config.yaml
norm_place: "pre"
rope_fraction: 1.0
init_std_o: 0.00469
beta2: 0.98
batch_tokens: [65536, 131072, 262144]
Each number is 128 + 24 x the weight over its row's rms, rounded and kept within 0 to 255. Layers, rows and columns count from 0. Numbers have three digits each. The size before them is the row's rms in percent of the matrix's.

# gate: layer 5 MLP gate, 1728x640, rms 0.0318, rows 151-181, columns 576-639
# up: layer 5 MLP up, 1728x640, rms 0.0306, rows 151-181, columns 576-639
# down: layer 5 MLP down (transposed), 1728x640, rms 0.0266, rows 151-181, columns 576-639
gate151 103:141116161112099120165139137155063094169113139171153089158101104113117117124106126130094122116115112090123152186147110180124139136137107157126129136133117119144161140156135116143101175145132123
up151 103:103111110161120108093129064088098165165143156129131098144102177124097110144087134147194146139165151113123150133103101155112136152121130111100101139128125116108131114141163134151124123142089114
down151 106:122101120156136109123098113121103103154148118133163176162114100120102113144105157115164159117144101142113125091108127086116136138137101091080163160132145093150151073098133103166109150150156131
gate152 099:148138144134136123096107139122152119124164114154149083117156155168154121145113142166139128111093107129152129137122128088154119131140128102152120137153085156147128135137090140112150103109126118
up152 101:117154190154112093153146118153088154184107113125166137157125111118124153117134144132099108148143152093096162112117124120128175093133137128098168150140132123107124095170113112164166088108113080
down152 103:103111128181098102123144164130092085105177094136167097135139135131095145157137158125091088114174092111134145151124120107146134122127141129138114169131129171171118138110121123125118151119111110
gate153 098:142138143137157107142118111106105132157091093105157100141129108130078136106134122121135151151146155160131099133143116148132142169152122159113143128142130118127145114105170134136176133103135108
up153 099:123112123130074126069116119165123136133136155145118147116128173123141134153122120128115137082132122110122120088119129112143147145100127100111115179104125160158143149197158116135087113135146130
down153 096:102121139098087113103110109135140176163116124178126113158150126125131140152077092121136119143106135152148170129141128136118122135115169135133133124131123132136150189140126129149081052144118118
gate154 098:096110105118108108110164133134139122105133148161138127100095151145109125128122116157111109142160124162079146098121073130110110088201095168127122128138124134121139085169121156132121134130154130
up154 101:104145136154097208117122119150122115154119139184131090136148098118114138152168126118138173094122154130128119113132123124130152157179151087130134110102097095088132133119107139147128111164094111
down154 101:093132116124114147128112104113107136146108095092080119147157122110132124147126111145177104118084128094153116104102175101163137171114152118111150142122153133124141139080094153144148078132118144
gate155 100:099096129106103118100134171136125102112130117114112127099210153103160148133155148114102164119135096086159108155179125134122114101150097107148132127129124152095119133135132064145130152148102153
up155 097:120099107089133094147105164110118143128146127106112101099133160109129139118145175126109123137120122124148109128118067165115112085130101085140182127129143132136136120146138107099136137152143097
down155 099:164163138136152138123097116114117146167127156155129119124094062195122119106119149161122114123122126130123166141101132125119163151110123162097126140153188114086134132151159140117076087124152094
gate156 097:094093122101076123119128155135121112166115080134149161111162091138109147121118107173101104146132127127117128067100103124155088158159124134111121103127096147158146112094183141119124126129130135
up156 098:139113102129150123166109116151145101154167111084145107112139121131147135094104108131150186090109155122152119120146133127100177121094103115125117111121116125112117140100159137124137148082159107
down156 098:136133092116145113147110120138107095131111145139136144149136159112133106096175141101143150130138159110185133123126141103120104111113134124132129150135137142078145174170112157155094154136125088
gate157 093:173137139128134147128123130131129181117124150166142201098127067143123140079076099117164112102097120107087120114149145149144090150094134122114150140122163146127086144135140132107133131136138131
up157 093:074106147149120133159138137146102097108108138134119079092114139148149148127133100120099138111125147174123164115146132109118152098157174145137089087153114133111129112089142107144119133143156105
down157 095:134127117119125137153181093147116120118104139125147173183132155153136157099113131081108122151111145117071118110115119137175125155086119135116184141113114135100053152132162118097111140162136116
gate158 099:088103165136129139108141151155163154135117165154142119144112164122159131101068079169116127134143136141128124135121172118108138159113132158105095136097124111138123124106135152116140115168140148
up158 097:123152145089150052119113138102129173130140121137168135102143120093117102113161135082068113130136136134110139114152136128108149131138125126126145146155115128147175104106138121098105112164122132
down158 098:091134131120124180142156103146096137139134140117124140103164155092118049122088115133099122111145135105130152127130145122131129126098147141107134163113155116115151130134073102102150079184160105
gate159 112:115115074149144119161138129139074115130102107137162171096135135160178139137137143213137151060102111167130145130140160145160145129101144125149146128115150159112102127115159144115175130170125118
up159 107:101135125131119159101129132094086114116108133094158122132111165139177121142126134125133154126127126137150126173105115132142103152125096147119131169160191080137124129128101132148139141141131160
down159 109:133141115133137162114115102097106148118080146114125169111166102125146129144123135155080142065147071108098115139122111159156157124101095144177155127096152156126091110143140129131193077132155151
gate160 100:158118139179114105117123148164148133185115123105134101103170157101121134113105101132151160124106173181131103131152178092150117128112086123105150158104131113145122151110117161107173100133144152
up160 097:157137157176163096147125151158164105137134108151115174125115134169119093154104083097150127147154152129118187105117120101124128120146162148112161126151136125157137096122153143118089123155165077
down160 099:112124144119126141120125127119112153102170087183091134181105109132154150140114128109105143175087117076131101125154096104144152113168106153161160143107179130143153144088100105144117145146084139
gate161 102:123149133113153112147123111107125154108125137073106136124102100144123124170121097188147089152167088119144104138121131109108107098125118129103112180139140144103154131128103127118093101158135125
up161 098:130101138140136123127134170142184109093137130115109153114129126106094115164111170136131126171139162154125106105130150177130142158135122097127131110119141142140138108099140125124147127137132126
down161 098:146130125117152103140159105141130123123147133106153158102098145113168118168122129168143152117169137149124144152122129111101150087101122162098137136083101080123155126121099147100097121139134125
gate162 102:149126127147129136117119123092149097116122184109118118160118114119139125142137079146112062103133109120137131145108103126146111113119144082142127147168138100140141106151110128154112095137138122
up162 100:128152146139197122141104130125120136113130133107096097090138115069122086094178120142124161138129141150131096107124147138131055125115148101144140127125104187119168118148142154153102123166138108
down162 101:134136159135173137181086089121160097148133119137117111162139115114140124122104119117116164104143120097165120068146143125109130121106151096160124090128134099097124136104162084143082104106124111
gate163 102:109110151130159111120159148133153163107147113134109103119101174120096142098181136123105164080132141131146138111145114111145093108077118150125132144152106138152135137131088129134103136102131136
up163 102:146124136139116126118084096145147165121092098153100080069123123181156158148108156144106094129120168171123113096157089129125132148123156113116095093100166173091140124102146097139133081135149183
down163 103:144117142104135115149179132168117164123120141140155131159162141148165117151148124124126109138153085110164147115140163148179111151160114110148108151129167092141119093135131105134103095113151153
gate164 103:127129134192103129165148132123136133169114116161119163146127136139103163143154133125148127099206140143076142095171117146147126135125127120120105157129169115108146090138140151112131096149145094
up164 102:158134096114143122110117136122150192112142122111155100145092137122146127128144132108150143154141141117167172131113141125128141106166122081152138100109135081137106136106129094097138152112155125
down164 102:115103134115141133145116125123148157135135077172147130144134104125128130128161119123149144143105128145140150124118107194113178143118143117131118103156149110148130148122111155131122164125123149
gate165 101:149121140141122120155089126115155140169130129158130169158146148143100121123110182148122110126113092133142098112122138087107108156104120154172175153107101120200116168096113141159180114164113156
up165 103:173083107117138112136142118097165134186118099160083095109122120134090106128149171139173105080148175102141132081130147131100146132161147142102129082155124111159092105117087112130135119132104144
down165 103:130121136146121148115178157130129098098119143092099096097095137133150112146131101129114125135143122153108137141141140154098079128137143144135136072147137117125146133141074110127139139091115161
gate166 096:143127143118123141136189177144113095115115089081080085125134092145112124149129133132148105120081130102112160130176107124106153162115129147126108087161142151139112129098134150149153107106163135
up166 097:132149099106115156149172132136092124164110089097115044113146088121161174131143138149166128172084144102123136161169149156115184122109116153133107071132139130134128147093121119153164117134134091
down166 095:132140110126154168127149101143123181131149136113170148139152148114115110099132125120167112110130143115103148143158174161124129098099151130130129136123115129121134121176158110142139161111109118
gate167 098:130119111157123096084160131115133127144168082125119126120124145108112136125155108118125108131145153161115111125146143173127111139135121134123157133143160150123140141141154156109145144166099132
up167 101:097173154107133153145123156115145093139107159121087128099111129124121159121117100123114138138123148133119139123158111159158114150117123116143083142145118090146093058159135109141114123121167105
down167 096:115145125173121130158148122116135123124133118082145117134104145117089107141128122109097091117122130163096165139086144139127115143160139076071144125151138138125139149105174128145146081125081143
gate168 103:172149137129115117119109132095101139136128116111111174155141153092150114147084119125129150083134117120155092128168144152127117157131126166083108126118133116128112149122134077132158144142145148
up168 099:163106124130144086114118145141129133101109179192142135117071123144173147115134139138109110147129122101145134122103120120155174141148121124134207189135154091158132113140146137150096124132118093
down168 099:090155131110143157115109119116099137144135171132099172126110078111110133136145083124147104124176121145159104082100110152116135143143127109114106138139136118141121129111124121132147117138125119
gate169 100:138137158121113076115118132147155097125087165125170125191212085108137095144112112119163163086104133160171130135103092145140116090145131129120115138117171163137106149124100117153097179110149143
up169 100:103148122106095124085125114115118142140101106153119156098133171142119142106140156141103133099144126110067139156154125132114094125101134126121143136132105140165160138142097096092124131175136148
down169 100:129095124125140144089104170116148066122133131140120182146095135137132102158146137105109171177105142111152143138148120140099115106110107153123110088133157154136099154123086127140148118099108125
gate170 094:146133084139155105122106132116098146121121143105157139115119134165148098107117128141102050084102140122151145153073161098096140119150100133124134122123134102097164132120141140138159111126124145
up170 097:172110070118174109136090140109130121138191111141105138188095108142133124126125086141090116113136118166077118157115132135127144133121123126077168128106129130102084128169151116132110104139157147
down170 095:074118123157135151119102145148162148165131116133091127114131153129138126128128162102059132121110108104138143116102113105137118171081103124161108163107129128153132138109089155133109116150154125
gate171 106:107117119087133104157122169097105109136089132075099137138119125133156103112084063124105131127153096128166162170110104160133109148103146081103102120178144131134141178137116121141136164107128134
up171 102:120145120114137104131131118095134120122152148143111102063145116119139141099130171117116145155135113136133126095101103205112090099132129147147114112131119109091127137129115146122130136129150124
down171 095:092154110126114086126121105123119131109124088102118110123108108122112130180141141173127154153155151148141117125124151138119115137114125083097202111143156125132129123131114147161111128135133114
gate172 102:139131142145111159106112116147119140129113138115091114116124115106154116136117090142092111101155112133143137154118132117133156098137141179127096094120133121152119115160190152151113139153073094
up172 102:141102134181140109136109122136189103072134121122113110118156126132147114148140148124139189119133128111114122107135082145093126149104126131170126078121109138091138139159086138117111185092206102
down172 102:084134114126138118105157079073140126070107138131178187115127095162127130150115129130147159088148144112106111096150082182120123130126084105125150120130105142098088099173107128163154094104138128
gate173 101:141128125114171114075155122128145146138145126119105087133129134140113096068139131167107176124128179109086177121139057135117128142150119143131129140122093105118136124091131150133105115118152116
up173 103:095127113134156173120136143139116132108107166129132123103141100131148107096089108105145095136121144122105102118120130159116158133150168136166137156101107175128159140103103154115138147151109119
down173 103:149128141096138124076096127095118138084154121129156066128138117134121127123106136103144121132110091142117157146140093091123134107102129108140139108121121099160125116132124127158094168130137126
gate174 099:098140163121111117125120109122140103091137107131116115134207120134135119118144154131115155089111139118112130070159155165160146155164141126127154100141134101157091149093124100133162114121130134
up174 101:120096123185150133102119120133109182134154157121083121110125132146106126124116123151138125159124146115104157123162130115135128134147140111128077113114156125112139102091144147134151109143091128
down174 101:113157129178093108106073124089113121172088106116105070121184158155110162121088144125131126124112087106127116105133142105107115126084146147172191105136143068099088097117121112150090083137117152
gate175 097:113120115152120135145135093203154155127148120154112138134092166071123122090133102142101136099157127112092165108138131124123117109160118118097127135148158093117128124113171109141139070117122130
up175 096:131148146074151133125146133130130105111103069120132072100140115130153149132118145085114146134110091116154106154153103160150105105098103120111134136155133132123129133114079102156082170154146158
down175 101:106143116107113094125163136109155084133131119128107150106085176084128140110150141117106145106100178120114115133147156166163117106122125126141131121135158126129125143144128136114129093094122140
gate176 106:154073133157126117146131164153159112157155162128106144181174141095136129152107145075151128109088111073110127108125119172128152118173148135108109105115135148118126131146124092076156150108125139
up176 111:146097130151137135154099150096106085113131142122151112097113149103121066147088118160103103141134151152125158113169138099139087099092146166126130113146146085106154124177127170139120144130140102
down176 098:157133113125097089111127129113128109141145082175116134106163095137134131157139146123134178090119098142099098111142131123143113157131141118173103140103146175168173159126141151077098170113112121
gate177 104:137119129134112122171140139209160132115118098133146132142107152146106176148150150111130141113138103103146104148120122085138130106131121114142150128137140104122137124139108107126143106132177143
up177 103:168128115118119134124150139098130083122095106111140132101145108160079223106138135135135124088157108182089091127190124129110135123183124130139086109103111118100174125149168147148121139094128144
down177 105:139137117125102131165131132110176127100130183138112141144131166169146103146127087145123140137185140092133123110156129138148149144150147139110149125144070116120120110131165088126155086149099124
gate178 102:182143157131136159142141127167130111110114119153132132162143143078121121080141138125127144095133100141164078104129097104104107151152142130079092121188107151130171077077118075117132136126132134
up178 110:085140118087131061114112085160135133116142067114152123117130123096141113104098170113120115121155085181145114126108151108094120135134137101083142090157118093098173156083133133103128144152116122
down178 100:164089094130129157125087086139156130167098128135127091146160104109162078134112137130164134107089140105181127157134068094091115132156135136120117161166072066134142159104104102120146143142137120
gate179 097:136144148124149097152138125185116072136177125096136136163141085138119179152159097075148129137060157146116135142125138132098152117114128142155151155134111127107102150145158123103153125120153128
up179 096:111144133138112130148129156150117159153137145115113113137108119152167132103105130111114140087100119130138164108155045125118160121122110162127116150159177106110129152149112143127122147152123113
down179 097:114105119131149128150133108173139134111111071107128124119165153159116173102122103163101176111132105155113130130172143135162115116131179140123135146157122150122147098120154148113147158120122101
gate180 105:127124125105112079077160085123122093113130166110112124136132105124089126094116137101085120144188155138102143157115077129119136113070115144067151143163153123104135174115091131125117127121173089
up180 104:124104105104166151151093118120135123105166133133094143136144114108098155090149105114153138159122177130097151132166129113156131090182150075146122089104143113114116146137100128106106134108081133
down180 105:161091110126138136138153162120147190124126140133112149124139138178138161148133124132110144125111152147114130099125158157101135104155107115123105121115120149111115115122101185128111159089127097
gate181 097:161156092110158081137107107118119182163145114111156139136140155148127132097158152133145119108160162156116149153129106110118135108144147129169118148132133145112117124123152122113164148095087147
up181 097:145144129095118149164127109112133143122127066115109127142110137168119145136107141161136104086116116126148079116082163062106119151158091123139112108121141119134126167118161107147128101164121125
down181 095:129145089147102149134116108161105136192104137155124170141171100134156146085142125141156127123152149102126166121193095106130098133182089138130136116127064105146079149086074118103124163131122109